Part of a small language model's weights.
Size: 21 layers, 8 heads of 64, 22.4M parameters.
Architecture: LayerNorm before each block, learned positions, tied embeddings, normalized queries and keys.
Training: a variant of Muon for these matrices, 507M tokens, 15479 steps.
Each number is 500 + 50 x the weight over its row's rms, rounded and kept within 0 to 999. Layers, rows and columns count from 0. Numbers have three digits each. The size before them is the row's rms in percent of the matrix's.

# down: layer 11 MLP down (transposed), 1024x256, rms 0.0935, rows 189-288, columns 192-255
# up: layer 11 MLP up, 1024x256, rms 0.188, rows 190-289, columns 192-255
down189 104:463474553603461487560532425473561401403589568499504530523461501484547494621460514488486463511474504475465587514418483506488489560559418458495446519495484551468516540477487546489558474468559533
up190 104:459597577462369570532604574470512392520492521524526485447555494479481506437440500499569501378449468517480440405483506588485577493512482518524452505507497550466460448517588522421504426478519472
down190 101:516508561574521584498568600412503449441434495476429537504403592436461422437481491531553467506469546467506487446600554497512460516576639522508540473508495515443607493493441418539533492526509500
up191 114:446499460499492570536442361561529480452466546571511462489417375534529561455527579524481484498492518478578526493528437492605480466502520470546489549506469530568526483506493539622571538563469543
down191 105:476465524459498518509477514529571538590461576504498496505470511538509502499560528516463426409390543485566571501493525509476444430400543503526506486432480534556553462473458500528519533493536480
up192 099:540487380584449618520543497522552556500503562556569460529487465540469511412416529486506514623499420494406510487525510511549484487503608498459556470507471450503488461604533470442469524579475498
down192 099:490493479566520464408408457501571467425527490488503435490503441494493511512555542459512519440453450552473587447497540550559522518579554454481476423515541440514507511522453486551519569489504538
up193 091:516547527475484524488375508455498472500484460506518459536503449592495445521457491479517494539518566451526471507494555446501484431566523495503440416392452482479376502424537481587511519475514565
down193 099:489571529504492520512548463544413514588466544469482509542535459558553606534481531508517444481532521405447456579551526543592490529451573553455453557538524516532577579479466494512572447467430545
up194 110:583585478466478471448476540453379525453578458554535488485508549529518525577447508506450489574409588489543546462549525485531533597430486517463464501442462461520441504496529478426435536439572552
down194 107:501501467456522549487463435527441411460578427489538554501527539450553490392564523480445491532440503606495561535577442507582526531595442466498515490464605568510480559482564469495485476477445541
up195 102:520479582447414452448513495469489413577604501533514458579510497567477540434431538531428505442590415457602421537498454495451499462487504400465503480438433580550517504548539461530477494541518524
down195 107:408398455435488428482505587444405499498494477475579508459522522581463476450520572511478466514388423599608485475488523534531499541555417452503527514458591460451473437462536411547455529479534518
up196 102:566461532395466444427443490471509482445576451530509437428555472597487450607505434553530519523500395473505516458432472528467526546513516531516616579372503463518481480514566545473468554512536470
down196 101:563476522507464480521459566451559605543564506508405540469478481520495481511585560469549571447440485528471548592501488402559440537518540474435544422456481371486571497577510494489534407518424469
up197 108:569500452506511443400539535511544501532569591456510574474481572506441492455439502491460549546565538578572473507431506501511489520498594515490554487519475423467504530560544534567498503502652598
down197 097:535482514468478531522500498571424523545560516513489563546418581508562480452560547516540641494490567529502571512440531504497559557597487443466461528593363562444462545532479457514528442569558458
up198 101:509515454461500501520464585523549563469466446517425554525516485462481514480463522532487476480563572570465497453486574481578477475530468496516427349607530417489459516599497518440537497430452565
down198 100:456496468530579568545543563409497511610480514458446500446471434547492569541496455570513431504487509553597493502459433426448538516480492415479533488517441515449550452548499533494535453477487481
up199 088:519575480512419458437447457512532457463549524468493462563587502540582507506534443522525568556480513509543507424507409516444593401556446433414563429532440518415448489560517525516457535465531492
down199 090:469457610421497521542494548536496553514490516548519420524461475524449469532496514538547414564450447561432503522522463469477470529443481572546459494544553528522429467385531479444517501673542509
up200 104:561446611530488533530516418513505453594474531523580529439578536392562464490437477531571612410524508558450528430527432428549632487491449553510592412400525413452522508578524460544525474475566515
down200 099:532574417543489462511493528498416393431574496507479467498427512568525519539491662467438594447484470469506487483639507493480490340530423475514493601545435588422478505517574509583496483485579542
up201 107:584479563565541494527479579524411554610515535409445424540380490473509576563469405464484490450543437504474497494510577522436608547452509446498434472563395581460475543595432489490483469545523573
down201 104:592473504484539568419572540439539550625475493495553442469489580533516592518370565481521549582533529556555511510395479511609485467555378482472439439441534553432543578571505510520476454527478512
up202 106:567425442440520366529573491583548487456435487530556502541487451453464511552487478515526493574394423464412543507518493532462473487545478512429513568450480482529456524517551533631541508453425502
down202 097:515459475541533492547416539463503465487458519577466447416458498435523446491477567433500558469483537519507523423583440598499565498443513523513578564505514510459471513505442507444554484483488485
up203 102:628515487457480518423469542511493574503550461470442540449473464503471570515492478454590494431493424514566586486520482545486458493537505560483530464506494490555480438501510457446493493550473413
down203 103:487416427496559523529507440457557545535492558562506565483482510501472520440487543598566531449513486471633471481410512410458558464423509390513486566502464504433598452426528494573481444516506427
up204 100:452490527518482579532513430472446531516493538508501570424555521525497548572517408473510486538472439606479501563512500468456607440498462482468519501483556519487569540514411533501490437525487558
down204 102:585528493468537529449422488465503483475392510581501545498571697456492528487541424386494518537553497499567500568535558484546504550433448469489576533463540470529471562527499483498442410569470571
up205 103:597556495524410476631583473612569485495371451583559487512498430566409486495499542450635508486460472497549462524454437428480495490529494403493479526477538614451419493579453459432553513507395399
down205 103:490436489526453520526479500566457531464518450398534393553511479385512544534439421480520482511593455470484471484514482503530566450527456514527581531568409451498422462395447524464482535449480579
up206 107:497556529532483495533467451577520484570470345559432413403497546518535426403505487497605501528462528466481510503522439479500518494470513490523626460429516453565476379522573479618496459563592508
down206 105:548579476543500426555468562427595500408480438517520493527506512535479538446573483555460490487465379420432571466479451407506452530449416521455516605558487537552511419425551512525513535541436554
up207 106:584526482496584500506460557528556416531432494559501542510453466526523520525533560615462450509548508481523512514477529450514537501512495497444497438460492470568521465575543532444470424522410485
down207 105:487601422403494485591502575480444517545475525549500509467548557450534431466465583504468511547392457416444541497549599462544534451486519466484572461486446462446501506424402483513480390527446434
up208 102:515587480483438538530520505488496416594520512465558511496549505529436476574540585417583510481606468485579527561450495514537480440465510579467512502387502546516494586503467541480618432433552484
down208 100:541522424464421557553501512519487483608524458445573563507511492503576404532553501485398458513493425547509574473603643455483397514487424487368416546470482468520513514496556429544492388536473590
up209 099:500526526526574483540535514432509514375371515552559461524500378472558530553509401472516457497505438578440505500566561514421585526450474541505538502439579534444449525510485561507459533593497481
down209 102:557479457538445587487507558439485462523455461446470452484508617527450515457480473418486537527448490527439546503459463540461481418505521564476435490561404588548518520479440508546460530602608480
up210 095:417467422555436540554504494500534441419540474429543486522604580422485605425410522472458488506459518499634545490454530453420541471488481419491462482532485564403391530519416435538504508485435527
down210 096:460497528538541419500553486514455542578461468553511500473461502538461384547483583496576478463530528477506436465451555541483440447453443494504476519521588562432480470534584381531524346539501507
up211 101:534522590539566531561511514561479485480436579478514592482500544466529560561564520563451541453440514526480536444622461497501460460474470508395411505546406547511541461589484500454472427519527455
down211 097:494531498472522472483448548557511497521457475517435613436506481456515530477446512499523509617568456554464517531535484434494412601478501534528540527480496416519558483442538513463536463545538502
up212 107:392477482510559537447538468452527494406557424496461488489527545501528546482527477487424586506559442421531493585458570487505514558457507539563508559543448420503450563503567409495431590464542471
down212 104:529506614515547431536484450496528487539519488403425474561441446478501394475529440559523537468550471544475465546505528589462541515578484502500411541440433511516495439547567535549484417560387553
up213 106:495597546511452528572484469478545492605587568500541488458538404514450544481513526493430528501576487484528549378465462463549509507589509411511492485525474539442469593536464574580551569514541524
down213 106:495495487529514592559444543420535526546463478503546568516423583556460553409494400426425471518480491426478583471527455459432583464463469551514536521536450498447475415478438488515493485465463376
up214 103:482503513524524545457358474504578479477500553535447550504490496445495504512475574480495467549476478534464507493489517433452545554478477461467571552589491491507538569403492511534402597556474543
down214 108:506511500479423550531467493517517510569478461501475500551547539530553459530520498540547482457433567504515545481488479479476541488432488492497424543527462514465496438494511501503538519495478539
up215 092:477478501524503474514540475502523595447472507466541519514404483497574540457526447501487549454377444467574477463584492434436549450526572417498464536490526434557428477508481555563500480464543557
down215 095:565482550517538487479455407557498480465424524540564563528490577538560336530495589523376479580607455542422555568505468494480456490500489444519475499607523434544533545540464519465546493565553589
up216 104:444525493404493529460519519566610589481526400518429486483474569554492574485480587438525448522467474528533500440502532507493594436452513489500557519488545490575407493489474597478531482507468524
down216 102:624455520489550476479445500575456377414521447433487439512416397500426506530484454543545468636568481476509527494487544504477519612455530521558521449444511447543485487578520507420440481511519525
up217 101:540546492546518541517531493546507476545512536475529534455461505522414464482577431577532501478466500470533552510483542389450519563526471488420342507448489536463623587582548522426446516435518414
down217 102:457527539485503484486522482494530536436533537545565505534491412520629542494512536421502453525450461499427497554506537448482461447491461581514515490530468435527503500552527653508475481456593484
up218 100:592489522479398532551517494590556556482410544576483487481464592533458548416559516475471554459529495486470435589451435474553562498494461576567412434472485443478514472565516532414520533454527422
down218 101:445591643495543467571565493569534557484515461487464525538528543514548477443503537537491519509520471447440458411522486534425489597495526489480516431548548508512514481525532408496466482479532515
up219 104:524495473506488461456541517493496424475528498477523494431501526556430468516435473558451395504502505490477481446475543431522541560513451440487539447430476544593526608551399497462522577586574510
down219 105:517556549524521487565530500601524469538549597437454588566571532553444372560499612510451462448432479438502476506445539487376508464535507565485504499500539534525499399479472472434411504475512575
up220 097:548407480461504534458424528505670470529413371500393502496462508480424511518548556478479440472487426487586575441485526503546445493460529580490500486566402497462440471541518413586455533507510537
down220 099:480337501527483528419547540500456540434547545495490469465495527474510505506581490557568587503569450563560511500475439459549480545463443485511585468490416502473517500482451399486647491496496455
up221 099:449587542573495477523455475512522473436491509495568520502463485475409473547415439479538484459468478568479490457658499526439440474514503489451552414533590414449550424511539406524462555574440442
down221 103:470454504538529595473413569505452575416532526494632551478422512545581537499487453439473528567460448498560446522502549424518544492554465493499506458431498420525414519450495392477526448488472504
up222 105:493549498530494550550517490430542459479537361533480557442533500573520521493593546502449429536448460526503537485551514438393560532467540486525529542415564438523495464558466486517408451530530469
down222 107:504561569433459562509500475534557413562510500388488462526439440411490604478597449579546518559545515520520484625508478499532510525490544565471484507557426478524498472525513422542491500478596552
up223 108:534438446517475627570447564490459502512437481580532485422463550532437530637489504505449452503496528546514480630484426502488473442530517377501441455505491462484508446451423547415538568449604487
down223 105:532465546558484579555520431503439488560528459487556374513482494510542496549494507489472464441522500571547580512464488490503482534568516499425507558509415384561460493552394501416497516570488534
up224 101:481591613477466524481484489462573442496510440557476509579488503537541596475524560645408625519411577458500529487536560605504501459536578416512486505617518473436529553548521594514502396544444505
down224 096:371409528575490464530547549531543496551528529487504563420445535482503520529545444464628478532550448497497506413466507449449526601448526453407483498511529514464452527487469521493460533490391573
up225 101:422509465492606557481548436451415459522528573499458481537496446544503516576546522571469461446565526577537547513463527458534540570429474514570471547453381473512483564510429585464557528489513481
down225 101:533501494574489483465432505571486548463465480522565522528516454538475507397478473459476482525411567532504490485609517438518532501527533611581487525516558494468568508462555518408553497543560466
up226 098:492520461535490427467395453526521664499569388503531476486478588514559577495496485535449438479537475476545491561510518466536477459460460504475489483535591515555521511507479531475550409507481498
down226 099:509525532587523561516500584476537526627450461467567516424473519501518401489605467417521485541548452560481463474603524538475525485484456514556554485489470432473604515484361532515496476420532457
up227 097:497512486575570515449521577517496433461499527505450523424522473590428551527504531553454511523557478592471468499356453493401561475496616390515502483526472541457457551458512517422439591541537539
down227 102:471516414457494551447453584452543438414555602466485602526495529408481531531478497502478483532424509572542561428469509557499458565498645563443463596565545590530528534491518506477592522434508559
up228 104:491487480486485428470541487532511443591406477468485433488487416453399480378445449550527413564520475568547557580541489521468582559480538512517454529561444508477453459514430548516465522623519555
down228 102:456568539546456437429541512480584471451505459548553423517576498520520497543465497562559439439509496415520488504441440502488624503510459509595501470509584577551607571504532580421522466497540484
up229 100:441492504501501470500546497458432506581537506475499494520519509439394534547401478445415510503539463474565427432424475496560486422497528424528595497489549511571576398481539440530480449525456454
down229 101:513478369460445398462504592510524457470557456454413495543533497402457443483543509434496547453578506500504540479503538526486463548486515503551465571522515525528432470608543522421609453551491490
up230 113:529513586501517471461328378448421538466485564507512527500518419413584592555508439433507445495410550562537592538563438486470537434480518431487476528490518568527543609492512525491536454495488499
down230 102:532447536648445542476577467498561513466588518495512493481523482457484473535565463474491511525451523560424496489591470459547461422482574488475496399449507446481521429520495433447494501486436502
up231 101:534547499472532446533502472510522381494504490470497549466447449558556467457495504555572565489525515484490453538522404548474509451620467529488491561507548435510398445509468438495515474486519528
down231 098:540566497439520554445513561524526552443451493507438505440510559437488506536487526552485461574472512492479396484401380477489458523403557429483536529586523515454485495523437578550451499561563486
up232 101:492481437522453509362486434435411490513514481497470526495544543437487495495478413474475523583589495503526535490510403422445524537467551496491455452506367550543470528520490482447513445576540447
down232 097:464460409456538504568495531483594473460454505557491490441437462449524566465470543458592505440388506523532436559504517544437472469470545546559383511483549516511532452502520408467486470461502496
up233 102:553471463525402456544537507555471430540444478551490476506496461541529456470551611525507487577568457521373573476424499487522535545493489467440478544505571448546557552511483568418563553598482521
down233 103:465519461535495479523477564369504403465485431590468544446460536567379578425543515511448468445477517532546511404443534544474522444559476462526477443513595490500523538488532513483563543494511565
up234 101:344532525467493501510505536544478585510538505508445478571470505471460471518441499541513485468482633469495520525508490457551580496524453441475492542517491404482460502545591441423391464515417487
down234 098:445493529464440567532479441573532548490461588502525510483509527487489495563492441479481552436494497446464463452498547439544490536437509410349436612537511474529494560554435494522512459442520406
up235 085:496514468443508550507459565488411527417525412489511582540501481518433467449604486525435549497450563527391405573485474481447486447563535511421498544538549522546577515448468499446496447553490481
down235 090:452499459584512478538458523546588521560549527495534429503411514475456591537443538547422447409572460470570483428484513478473432539487514544504367538493509499447533476527519476526496505488443563
up236 097:477489511538420468501558505449476475432552555471553561606497493530552478490490481494386435454508536507503560525540379574486540622386442544380594468500504509546463496523486443514499450571551533
down236 096:463461494403498514499406537426453413429452501438574521482520467487521471463547576505531519540485458568611457448481498494586416445547491564499501587502491488485427556480585541555400482522531489
up237 102:476416636515407505535489548542440545435457511502472538494552536523510472438586460428583593520576546607473476477517543502531605433538404461503491523562494556540472534613482502468471512362439518
down237 102:529421478489439582520441575503446495517415510427481478499569516462449516486479467503500514522559499434584518526534480537517548554623547534525567504558494447512464553570505452506546491471477528
up238 102:488416513502558516539510475483543412526409495496621503475469413406455589513491534544458504549430527504441554510480557455446535519475356523424529502516592416495489542468448642523436427520552554
down238 100:468561513504510506361511496537543519498517353434480514348490465585526549433468585539493542540491382497544487496485370509491445438516544588580448461456497555559532503500552564477499513491476453
up239 100:502430475497578502553478433549507480475403500432513488539560446488453489527540428470542482424494416443509479505468609528510473549461519538541473533419450475475478444575542492490570429457480531
down239 103:454574501499462512447433387485595491584478472511514557491517371483611444638534483471512617471548521501492488521466482539457493507423481518464517511465492511430434460542483624477429494513468475
up240 100:466509517476568501499534517591444559508543467568523511545537460615504527359620433444492519494507529517467510463521505526457509536514493540480473592533468422547531513517561572474461437540485541
down240 099:503500465626385492548516480518431521473486360522522559413546379552464492361468460437413467429540521558470498494474490461443547524514533530572430452506467477575459485567509540582510605470515507
up241 086:467513438423536468514537453447434451421451510436497502556550538586494450461567491572547481505470622433502507447542528495476548587529548562371481466400446465528459488547440521560387536538487472
down241 091:466483483527510614484406516576413561420541498495497487487468528479430518549496511536498464487449500422483437499551524484495421541526458498703489579511413617462433531551533418438558506438492502
up242 105:501448567589496533462436507425423510545582456513599508536516436463568478494436524504479571486445509499405504510497435392443479446564507470474469577524451440522519484435483462541507477485485459
down242 097:504469439434499569440530473567418475476591474559475447438495464505497522514526545524421559555551432525473483501479480574509477490602509515474523425494560538509501493577451444491482507491584523
up243 099:532463496560535459523528534437517470514480531450389510471498553415440377568460547494469538395516487392560517526597533535566477434539530320538427462516552517522501447490480515582478470528523509
down243 105:425479364510487595583534426404435444525412488445557514493490441470553443623554570496479490486431530581448494601521438447490487462424480453476575476549526602502442492467516627540461552490458497
up244 098:493535514467423517552547455505503516504516445538550401508489447510527475512434506532418471451448450480530540552605623513442529495493520471451446534508426504489512495541429500424484462541477517
down244 101:485518539533466523455426444526545529543571530434387418531462397536415588472541515367440511476491509549527562511515483501486495529523403622531496546484587521524505461561533485469436543521540550
up245 105:472478475413513512503511523438473499496508552484455619445597500472489502440459494475468434481494562500461446556497505353439574493459453522441523511532538564447541512408483532527360622638404560
down245 105:425503485473478563465540404418523589514506428524572574456471571510505510451528536525491385478584447552462440540509443485492520547535539500459499547500488567478470549465587581513481524551479537
up246 101:453488549496431453455393522486507522592450525540514431558585450487445464493501500508496553439490555541450539507499445443452489519540449493508488541522580509501503526502523472456516509495468530
down246 099:525443513446549484588499487468475463504549547543632523477451587581549452526470464504517548461426497467454454437544544516493432473542513569460520468510417477516414541515463482507512429482487408
up247 099:465451473531411519480451522462506463562448518545535557549472539468509455446443501581478450496546489498517471475473449542512520541480458478482547409439496532437560535453515524526486542585491572
down247 102:410426504531365407483582431457481512452525505582402498523501538489479585457589520431465522529423451479574543526548569491424549588452430550529489460469592616439537485445459571466509500504475465
up248 102:462473502560526540486470536583417509473359462514545475458540514575446523445528498584489473537589459458459500521404524477397508501459434448434515468497531466577493487505442540428537541528568588
down248 102:577553402556551543494382582485583494559461384489518475466504501550538488587541485520529469486458546441534413548511529504466523436479543505506449589501419409480540496555500507447448445499475515
up249 105:541526522464482544481550580478481480488548468556491570554504515518433525492487519573468453466480534514508453551480447544455481440412496537487582507497389458556494475419509466507457422441598484
down249 105:560534439472392472470491546538415518566503504472550579503460498546435441451543465483479513566501486446497502473400534626447465549414599473524523501479516560604538545598443457453570489610458510
up250 090:513455560527469523510508441507552559504520504574506547451490601518404517595423566503457583482461426466398499520407534578539521529569524508590453565429505474486587527498406499526427525553524468
down250 087:469487534573509434522462434512461564516492377502533535464418418433591471428531519489590475489483492476481530460566533387470467386531571415551422517601592545504487493391541553541460473550578433
up251 098:585582526419350554515466406533462592486484534522541513594542424519483522490467502398473594473479525485509533499511448431491495553487544503519490549449494515525558545477453489476441435476505413
down251 102:436572525534550536486483441534629520487540508381386502489523472503524506480479425541536528477545462592441521582513522485499526546485487524566489528522460494496465425444521496513481603553475496
up252 095:601449431550523508541488591504508522636541552488517467442505433463461507594480464482434554505504490502519455475491471533461506519569494449499453466567453526497463512516505523430512524504456509
down252 098:440506528562517444506464418592574424549630541516471401449457459452427443472543459491450481516468488613559525426472532494426609482456439526518593565456502534483466517501438519573562419519515557
up253 096:482506561516460474421468463494492554529443511436466579523533518424467519547502555561505592458467506550505512510470500540488548529507492478421475456429541479577429390451446407533532437552530463
down253 097:536478451484510481537509566516476517436479514546518501441602437496535541534440476444490556472608487494475566539470548460429415586453524420499564469431524535411668457516544552576457475590445520
up254 102:530569445508434478374423540403517501436442491626417580476360588522520510459474498502519507510555437576596520554399536504489529551445554412574577485497527440496508414501447579453417562485531465
down254 105:480473533437557499531468501521452488508555476454464546441553436522483534481458479507499473522469563418431627380542399597465529523537484577529498547505508443505501450459521491473508388439487550
up255 105:467565462540446516516573523443457464475566552652577452483524508470412491531536458546494482526539497494439477530504536532509539522449478579542489510473502487402450544527560468514471554513505477
down255 105:510483557528403445401451404494593538535548560496476539570500644440501488474423462583492446434510581427561460412534510471449543578531460547543488509491488425459485519489413502490439455507475489
up256 095:493450489490486505556532530479575522493548500559545502489481494520424408494534501503413525418494459449488499486607522583487431528424545486546405476596509384478527489538532553480448448461405463
down256 091:546471591555497544572523490482408536632502476520504482505443427502631492460516487526457488499475550503491455553439499396467548493509472527513520548493489481469501531486458546564495639559488507
up257 107:423457470574510507524494510537470408462467540488452455506452534441521586465484522432423484474509582474448539526545483444550476432501510524443588526604520531444449514516505526514463550484583562
down257 106:585505545578421520491486574415402497565534477409468432549595468461470478543493462524526469446498487451525521571395494440478543496547545472469544457579418578547548499516524523400460478421498578
up258 093:431486478486481554499426456544557524396568425527545540387457526480512532470499502515453599584508427589599575463467459482479476457462510437536611557459560529482449497520483550566549544553547514
down258 093:494536518589485483518475536558482455542468457478483546473544584485574554481534468463532493544489512547475502608524524524424472489480449469515404510515450457492505516500533443494525482463526483
up259 101:501467499469460500487539643509477497444551466497516523486475532512542494444531519498491499532545485398516588474549589496398504482486463520518462531477463445492465493450439536506564598536470444
down259 104:480519491469443440521477478573568603465538515496442546397494474515377458493456444445543493432523463477525570435481534508626522609547527460532410466568492534529491521523501438449527530478583566
up260 107:508538479438477505558434629455429537476460481533500438511556488541443549483454470444504487588534490404564593446462454547525620427524497544508518492401502450422513473455544558567446459494475478
down260 103:471473528451515495527482472452535450456431504533416465472436541484535491615498445506474545434490535555493479489530535485445462535492484419544551520528570586491463569539460473519523493459449537
up261 112:502490493526558523461456496529584496521583518488513533465568529546504514537616468502521615444496471505550453371531507486476552474542485528426551508479423431475477529450585540568383566555531539
down261 104:539500472518452437542524486554448460414523534472489573577544484524420519577449615579492572445476376540467535599591501473505485391443460456529446395456520491499507505454500477495532509549509528
up262 099:513516462581630511567487577519463495563515431442468539512514450478511539504473491492424553472506443486488454477459401570447494520508525494549525446588527538447452513535558501512493432502486467
down262 099:483498594505550472504522453485403524618531570420596394444418546520531478525476453556473523565460552469469545417557461524462511520442513605405497474440498497519474501512477470417481490492421543
up263 099:542499431575468529590575513479562498518485469502509439529455682493434518555538583497501567422496446471486418396534475466422431514451476458540471517352591492561381462500525503414430438580430423
down263 096:529490558511463466448484507601604531494435505487507557533534517500562477498523473446498459585476507554556490490403548538422586437463487454545582507584442536480558382577502521495585534521436641
up264 097:534376477544521523519486470524527481526460439533536496466490458429451464453461511512450489553468510495481494482451482521530475525533437539533553460602428476485518482538386607512545541513478528
down264 098:567522571534500423554415586492491524654460507569465405571520541544477404499514599540586470489497493530531523542467482519602466489415541457531501395495539491501499497539543490504464469551415542
up265 096:535512488417503564491478560485474539422501422508543448483483544536582617539483551482469518491548509472492595402500520478460488562506594479458522517529361544515444524536496614487474535557450509
down265 100:484521515499592558530572611435566455444497411528599400478491512469526579469493463398569512536568411385482533417564560481519525530495469458509522479534520439518481481545501543403450592518447565
up266 111:439487465548556417559594505503444460498519590494463414512455463535487587464450461538542617528496499475558504458459467450428479462461504454511499534472511508532540558500572476477533428484472461
down266 107:499558563542538473461497480549467517422493527527481567450506525418512470592588500558497504510510503619489454484502533535480552553470459495503535531478461407447557489511554482518456482535412502
up267 100:507493477590479540468589515525594519455537476438481463526409503586501524476449569480516474492480423440522447501453471472538460560548436475507460589539419527523435496524519488537513509466532583
down267 103:522441478470501534595513526486602486495594470441479479555517490492552540498479456443518492490472513385568491566486518400530497597454461500488501487509491458436512596488508479547549499484494507
up268 097:430530509477610568502413561501519570534430530540450454481528425435540500486596562521468546398496461578462577395528568461416558448516508438476520443488535595539474456524467521438525552508479467
down268 095:460536481392554515455445445514508499504429462514530551495509397417527514501500533481514481520544452498508533461504536431503610541501509471598478507526441551464465430497446519532560561518491554
up269 091:513468593472483507594570450446502437493559446566504450452496457480437544543503550513541473497609440512517540536551553442418482535488429529565449525428564553408414519468484509478487482440543444
down269 096:474509456457496488543451466478494437493488497538407513435547625457388615517461590424512536508515521480484536483514471474511514502583531464542438575510467560468497436516528565533509483440457495
up270 093:506509584457436477429508470508395505490504456511537499427524526431420482468463500430471434515556551445472454571542559558437499497582517498466513514634523519514533472568571526399393495553492489
down270 097:485516580528432511546478477622472473464509549493461416479464500518526545456597462482544571506528510556500574626538517596479481543514404435431482466459491529547568472523518442537454533450484571
up271 101:472488543494485575437456564540487413450484391469479548488393403505520451456507398548538445508489519497509433487465523484512455420441465527530437446539560507547476509489433593507520474574475496
down271 098:511533463573484592479514480432487544508541465540549516586445656543403411526502474483414519511574493554555485517387524505555504554409457490462482507533468446568453513455438537545471504535560516
up272 103:456503529484516465580532585534580474546428481563482508462474531480509462494538480494462447528503502632496501567387497516503456550481474444529469486563485586494405622428472458521538473557558509
down272 101:526486536488501446500497495552439520551491476552506493479512486557442510522438513452502532553561557562411505526546460534397468508539607439443528573533478572527529477502494507522505435298469559
up273 099:524557445561500504569387507397473480499600438515457494501536560501502521542529473517412467452559524510529566562536502532467522464504522598475596499620451505493484469510495420395480469459608547
down273 102:527505570492452538433425389534553467529554494535567386509511533387584558476513530505501399517465455513470586443475461497590475522543481480475527505436484474480538499499445556488472489553517556
up274 095:443569487513547509440522468527477443396565569407520470423576485521457559489561544519481597451462467554486557497458445564552527494523494506450535441522505477556469474549381499568498491506516511
down274 098:425475537540447539523625493475568529455444577481389435515483421520481501484453456520441522520549495548585554544472543451477468364502473486515473527555521465626496538459477475464388484427471492
up275 100:507538483436414459506459546504457556481543488580494482566515501468475462478602503588515559487561459491497524511508498451488470504534498533542507480463507496474563561531510450464401528519505451
down275 099:510519560518527489559506528560536484521491395587501610505441469478637481571478424477433439527435403561470475501449540547532411528444510559541481397628493438491423536545472474490525480412473457
up276 099:490533425507519472392411405461546615527404528484534478496488452461510492574560452443407526602484389569416502450570474524532479512516524372514543436460497404492528462543567500493461485556468537
down276 102:486476517627478524542531415588508467418546567571489510478393472520459593518540527478536450429520510485499497596538497542379582561496476475462510497573531533496625528365545510508509442390539527
up277 101:588484530450499522450429521530489470565480502622471478441532522443435503370400415483549570424422490470446395448498451506484491526469449532452485478538523523520478475487489479463546554546421482
down277 100:461432570480517538460441499483479455516495535454538572450473517460492520547468612499513398498532551563485585473541421548458439412552563615493474478447496470419423547481387455447494507529444490
up278 095:497558483503592555456447522530501511544441514481520478483504572499443535617518532528543414430441518473466443513470471521533466311576522545527535410533485395480479454435517588456483510508564481
down278 096:499582440514565560470617549482573422507493508530528515517521504507511408451438568519466482413491470406507511511468494511440526458504529532514628565567546466581426518535500470502495580459533469
up279 096:600505505493446499474564536405558486494412388546473547473488537555423521519477465601466475534464480437527494505439433548430489567421553476489542469524461460495537455497560424491487461470550591
down279 093:526529428415528635442516489486515605471517464505468449513534490472396422422497488490490505547495494576495499561435501402563553504530503475483427401604499429525444577474444489558486534560449525
up280 099:538549491461447471490416470555506495425523455402583460529518489571455525543497406573476491453575391433396407503478517463494548542471508476487456470539550440471536499595492605465448510577483506
down280 093:476508531444515495596542492450583483541463505619463505568595530570551434389577464429528563519502596463557509540479560515492463391531555469507578495506479491453422491535438508535425509504552466
up281 093:454490489519459489513540458594555474446544487469476441517550481537426516451519510506398573408567509489577479569504512381448529521454466499447557564477500452439440551521531537397447428512410510
down281 097:530531544439498509529521395523412390485455461488529412403516478528509453516508556471477531450525538474522478520644553554452481451474530456453454484634505461462545517452498459538475581482593526
up282 097:542488482517462455440453488403521563606560478462533524535484517491474526553469542519481604601471472393530531574607478499482516519469430448538535495541412473464552502513496440510551441442467385
down282 098:492531510455467449554535400486508535549591444460394429511509515567490410482512451558543503463554512607470509525451531555444481471444580635517617512513462479463429553516526472509504452398480450
up283 100:546494440496544542473393438422486496468514513510522538555502469417502408529502490464452535451488546494599618486508587547474481555571580490430443414487477483588522486532503455522504451563504438
down283 105:498516390573476455588493575512535417400451545477533568477475411491444577448418586545453612446490474486563441553527469514420555449518554479545508478473502552562459496479458596478484545458507536
up284 102:618440404480496550496530476446483398466438452558474541422496506559488453504454499555413425667457541529569469489443511558555564576435503464418539468508517527552520578545494494582445574513501548
down284 100:405511472511460480502513445462495480454545504447481539564509415513450473514495474410468521561454472561352555616579423480446377503557502491478501544601511469448475420524445510523527491505446416
up285 104:564519431544525593529439441494490476501596483514476529478418410622420532403377587466374453494435479493519437475474513530366539607433548526469494500439548451541395507479487531435503539488488517
down285 105:461480512540438520636494461576473497477530499505528482462500440456580588522524486393470528573589489462468430594531430510477483534627411470378503476498528476465448535447466590468498499465602526
up286 105:494441486518466510447488527532477628498467471469551440442572554476456502486590458500439611533492512452571412557476534440509512521480501552538541422505513436439508550503476506511561537403501534
down286 107:534559502548554475490476613440447452555539512472387509537442498605447483609578498472480545487571599455464509461474443473572471495530497450582442496562552460529492422524591591553549479430497513
up287 099:502550460562422571474582599518439506549585532485518559604506542441471467518495503537489494465638485581525512482434479454459500476475562436562528507376480582517586565549507490485508489542503563
down287 102:529517406477429534607498549500569561522422420541435485571537478549420564521412469463546527397472533477469551537494538512484414527532495488443577480499528525533521502450518464486551401502429457
up288 093:504458384476486502410508529522542479509502433565506489538420583569538535577506472484436533498623485532551543496458478523431475541519536489603506536545433502401555458414527445491391408528582562
down288 093:546473598501482521537518549507504467517474471533496480539548446510497541520542586531469509481518382477543511416479511452424408540609455525478440483455595468460471544539451472539584494472509483
up289 101:488600456403585471519457514523516515505537443533530475514452617510476471560552544514506433448440486496437600487453466535537527374489452531489524484487433420463555615531525503494437533443523544